{
  "n_kv_head": 1,
  "init_std_o": 0.0,
  "lr_mult_up": 0.661,
  "beta2": 0.98
}
Each number is 500 + 25 x the weight over its row's rms, rounded and kept within 0 to 999. Layers, rows and columns count from 0. Numbers have three digits each. The size before them is the row's rms in percent of the matrix's.

# down: layer 3 MLP down (transposed), 192x96, rms 0.152, rows 35-44, columns 0-95
# gate: layer 3 MLP gate, 192x96, rms 0.116, rows 36-44, columns 0-95
# up: layer 3 MLP up, 192x96, rms 0.11, rows 36-44, columns 0-95
down35 112:502455544546545474495483554498493506490520517508462485515519480544486472528481488515474507546467472529512533492491496483482443472465493475466512504491535522536474482465518499533454537547512514507509511489479523527503515486507519463504477478502508515501500479541494487527483472491480541474
gate36 099:515459516467497469556513517539466554485517487511507473509525457485531485506538496514469531462532500502553546531475474524480482506512523512465505533529530514505478508494492533548510501466506512496477505505487478514508434479509505509462485511494449529480476478484486492469515513513497521508
up36 097:483497514570513496522483495505477534471505469480474526492496481486540500495534509521483511468543525514469457476462477473498489525492492475460561467495472495504548495536498504477521456525482457462485522514532469519470505515503474498506507485515531512489496457506507524472482527523498480449
down36 096:505478510505536552464462510463506491506480483460530477507502469514496495539492525519455530545509524536505537478536514533513549493476501502512493486505486486489479496516487514464492485509491524488502494514537538478492527467472546516493476479463467517471488538540458504506539444502525500469
gate37 098:495511547517481474525498519528513531464464541484489445468465508499503437486524482545522509512494511542539459513515485518473517473498466484462497519572520492497509523520514459499543489506479512505495453508498500510475508521554479509491524477489508488529479480480499483490502484491476464489
up37 094:523478518552461478509513490475486457506480503502453484517492503493517520472474503514516532505465450518453526514526484539492492518494474500521454515510495485463506507465497487528476553472486541501528533527517493515530502534458551476475522505484469523485529502548495515550506486510469497499
down37 096:525511513512491511545479469485522487539523501499507502520499484509501531457513479536537523502546488497498499476446535475475522520492513481524489500440508455454541438478475493514487494475520546470520494492496508469487509533498464495526497472508516473427513492523503501485512541509506520512
gate38 100:506503511534466503502502520471512469483499519488480480459514510474510469509495513511564494474505538511480482480488519473508494505504562476481511458479465519540480514498525548475519495516528470436502482536526523489495508540484476493510536491543469458515487505492479497458552526473504469514
up38 107:515510548510481558537480530485494466489576502482451520485482503515512489508479541512507481518491543501487480480522518543539491481499520490527518459499486539528529487505522518466433475532486498470489496500515534493484495495520473498512498500529482471523535509487481520467508461458517499489
down38 106:541562485477477510484507515524513491495499485509497497452465492431506518507533487453511484481470487496513490513505513532512507528537489546478510493489522529508500480516513506500474509510453462465491497484477516505546521508468492510487563531543455478577505506497496496483478481487483485502
gate39 096:501520478504478505499497509524481492538520493524514519556513498526541516519472479510468474525471506483513520479519533455510504499497517485457483480530476507540490535468477516479548508524516476499466477459474520541501443499539494493487516510480549479523442514525512519505469478545486516466
up39 099:534486506500498555474505491482535513487481544501469480507489485510553522536506468505492536467493536496522508487569465532531486507491489517516461499498484472491468501503465529511495524467508493556505486507469508505466517500492446519441560508500512508524479535500504525484503486481483472479
down39 097:505509518516530524484498520507529489466428566493503508524487505469540483482523493518485485503488547519469497494533466520534454493460522503545496458512498501471458496517486491490489519501487517515536526534496499518492514534466447479465477519463506497528529527478488479513480536481489467480
gate40 105:526519510527506499484515474493464538480530493490484529495454469468495505531479484494503508484462519466469513501426497514551488541512512533484535518461492536531458514551477501492458495532507491501510493480495511525481459511484513523534495472460531517465506543480518513481522520502494460507
up40 101:492514520494502490494486466478500498484500516524495493488561481485503522513489494461504468479506501519509484478513549477508502470511511489458510452518500488533492529487500519458511444516487490467478523488476555468514497467429497509513561511472486511498506542525475534524495498514533454446
down40 101:518496520555509496514474519510483498522515530492457493478489464521527490493528479533494484558519495503497481511507486497506491510480475531496524498511494475482518510521514484476546476476536486532541503502504494497479568517492494468501497436530524477455512502438473498459469530505492538445
gate41 102:499570516493497503522491484472517487495512458523444515545488465535514484514478485471510448527523496491468501495503521491510504486488522485486502502485455484481433497502486465519512525504517483458501567497538515561539501509487518505504506508552527486483506491483475481510516512522529499460
up41 099:492539522467472512497511492481485503482512507506495481501488505481520549435508461530484454530464465500443526512468468500502470521492529530517495522501497466528525499471536518455500532487527487491477512490504496511556491492529563472483504461512518487480507503542519498504508509474534494456
down41 099:493533493464465485502528472498521486489548469471475500519524513474504491493483497484499466490513495500476508502485448460475572472544479515501527545479514504528496497520493481463517506505455494509480497515486502506504484476485547492503467517512544505475513487495518576535541531477461529518
gate42 105:438530495526523511523512480497476497537521483465513533472483468540488523543503517479531485472493526484520498443505496513488483499501456481479480482540485471524467495487474486514490557504498505495531563457506507514520533508461456522519544503526524495496499518517460498494477519514534517495
up42 105:469565460512528456461529462469490515510474497513512529495522514496499498533483500454508507513496548498520553493475456508483458483458513480494487518501475480478505516467510492497500503514510488508552546456482507509463491532527551509497500530498525508498484497526477477556473498489487478481
down42 104:484538478477451506493503474485489535496438530475509536447497486500527528501504527478505481509483498505512533522536494522454529504476525460471479514515475506519450486539524481507519533488495475503524506503500507514528565491478517542494513517486482476491439493517525537472515507482473522471
gate43 099:500468487520525512545541451479487484505520510454518484481477488481477560506537492521525512505507515525543495512480496454457505510526490489464522525467457500491561495501518498503466481486522504537508519425486483481551502492474482508517496456505492522510516498510515476491532511498477537489
up43 106:489494489474463483489556498476496500527524515524471505542514496498470521468483475491460502481518528499512502523500518518503476472459468500504555525496498526465463534487511532501488471490540506524471532440513510517509528503504527488515517510514503447547533456492507482470535480512548523462
down43 102:517516496528527531493509526478442541515554480475485463482499527527504541507481486517548489499484476466464490471490487509500514507462505534489451515496496469562513498466482500525526499491560480517519468514504519501503515490480542542509453487481465500498485480500459511485502522537478514497
gate44 100:498498519519499488502531498480514486506528527475496511545536489508472493495492464485501498485527476508503544523471457506514514426489499455491499505517521479485513489545492446496548484520510540492474470490498475493481487519507504522478524528508451499463494502432498467492517526559512530544
up44 067:515496507510509546497544483517497528469484472471556502479492483494529501484524509503470556530501468499481465473514510517481502531510516484494513498434514498474476547484552541502476531457496479498535491499519496539512511509512506542505500529494537441537524545533499507504512507477468497495
down44 059:531484494522497550515547511490508498488555483506517481511483516501506476529493538464519532487523447469482511502502541485503457449485457521489501503534509487512488499535479480531572524494478496507485490451521513524493497526539499517511495483496453466488486556510511471485496483507470502465